From a checkpoint of a small transformer trained on Wikipedia.
Size: 15 layers, width 256, 8 heads of 32, MLP 1024 GELU, vocabulary 4096, 13.1M parameters.
Architecture: learned positions, tied embeddings.
Training: a variant of SOAP for these matrices, 484M tokens, 3689 steps.
Each number is 500 + 50 x the weight over its row's rms, rounded and kept within 0 to 999. Layers, rows and columns count from 0. Numbers have three digits each. The size before them is the row's rms in percent of the matrix's.

# layer 11 MLP down (transposed), 1024x256, rms 0.127, rows 1012-1023, columns 192-255
108:528497485467507473319488486482486531473471485429466527541472448487551524553507439525536522544617442510545530394470524500469458556532479535454525538400543565469450409519404494433447539517508527
108:474472496463456504549560519513523495588475515435496481508483521564484500485372522405517456457497480440594481487494547541491570508543592536419439501506507505453490502453457600433518491486482537
097:462526491458541518472536495541514469488423492429446546528485504499519409511511513486557497452568519515421526463524557479460564438463555478528462467496529468377518560475491596486462501524444477
086:529470528447458527502434521504483478545472458513556440562454463578466499466537477494506548478510465565492422560406508567471528469405547470518350513439548488473494535389524452461510480475497498
107:524493530535436553431515495418606469468406366389538564462399562496478511526510517488497547548475482486447469556489541454550426481602463429428472444438466468556520449478485496497492537503503581
103:549445499504461564440533584454515419486498510579514478482457537487529543435450499539537474503467548496506483436457552549528476486413356496512533548495538387469527422545586502534556452522390499
100:533534463525437521463430557458406501552548550512479530487570489464522482484464498524492431448588463501586541550477400474445552559471430481431444482471536429572473484498479481530509508498618507
101:534510389537433470532349497515572522564508480524560556503486551495456446513462466588370542385479453483594517596529508532521477470505458484550490495607481568520530454539485450446511577426498495
105:483409513477451493514435458426498513465492436549573531550496484539578486415573521595527402522514526496434558441569551479445477512578468546523496555438533507482375453541463547493508517505484502
102:499492548540485487474488490473499471472447541482475487547529519486505540478530462485413375407460525494484467537563539457581458549480603526536531468402494544497444487496540521539569445488592447
091:518476423477436521508465481486506468510520406580444503419446472450524589518562516462529563540391428517505468486444432555530430504506485567504541560470522508516477573547455477515486450450516489
089:483446499502562480519359509492451560511524532527485508555467577456521476421523547554529520406524495531482408475449525549483464397382467495502484477475522443586444528494443533499512447489544456
# layer 11 MLP up, 1024x256, rms 0.117, rows 1013-1023, columns 192-255
104:429491616500488402510452542570505454517444567555537525500530428513554465461450459516564557406546432491583531560418462463440427531467572481580566512519488460466516525557413476483473549515578442
101:591512456504512522367613592489456524411505410467591558513503449534444601480449451423476495593394450509528507495447554510444521453479525529428443481465432525490611564472407558618467464531497482
082:476456447466504537506545468494464515435382451545529557510588561511483551439465508541515521489550534545513416554491614462509479474552466448404498410514447463410467474453567574448495519518475455
103:522490526490419515517523548428450489430420501494548434466420539511475489521453602429520434420492466517565509432531487557582473547507487427421422468448452462486522440503496523533459544527479569
103:518472582566497616472520485510620441513444567506461473524558513492452553542498536467526414598477483478570507480447539571527589541570571518519393550591549444418453558559497371488425526437526532
099:481469542486648485511477554549440520552520553428525497464551530509473411461493465525528538536490455576513456545518508451528521468432542498521502574485564497517504507454552542401463519406540504
102:537438456451499537463487587546461480503513490504453466496486506451431534538440513517499566404605562505542474554510533477497485521507476445511510524556608488409409442456489396582408520469546445
105:402414570474533492497485596506423414583508482445578581503508540463491531498469592471401436475476523503586426541525491484457544461493563478588473461503549495506446498453472492399472494494505557
101:377588441482568485565521595549493576521478533523451520462523626574584536492588492519500396541440442525478526445481510462492564532576559533521535487486427529556506550530505454546597479474562460
088:488478527495426495566448456488454578455463523553537522578486505461603525451486488399532450515573493503608492512515471496581509497441510551482473485522468500543511436444488474521507428500569456
103:418444493541423381578511577430442406367443462482492482476566549469494530520571422481482469507494507583555435572470505495526496561581560439442502556520472514541436549513514528546479527560497516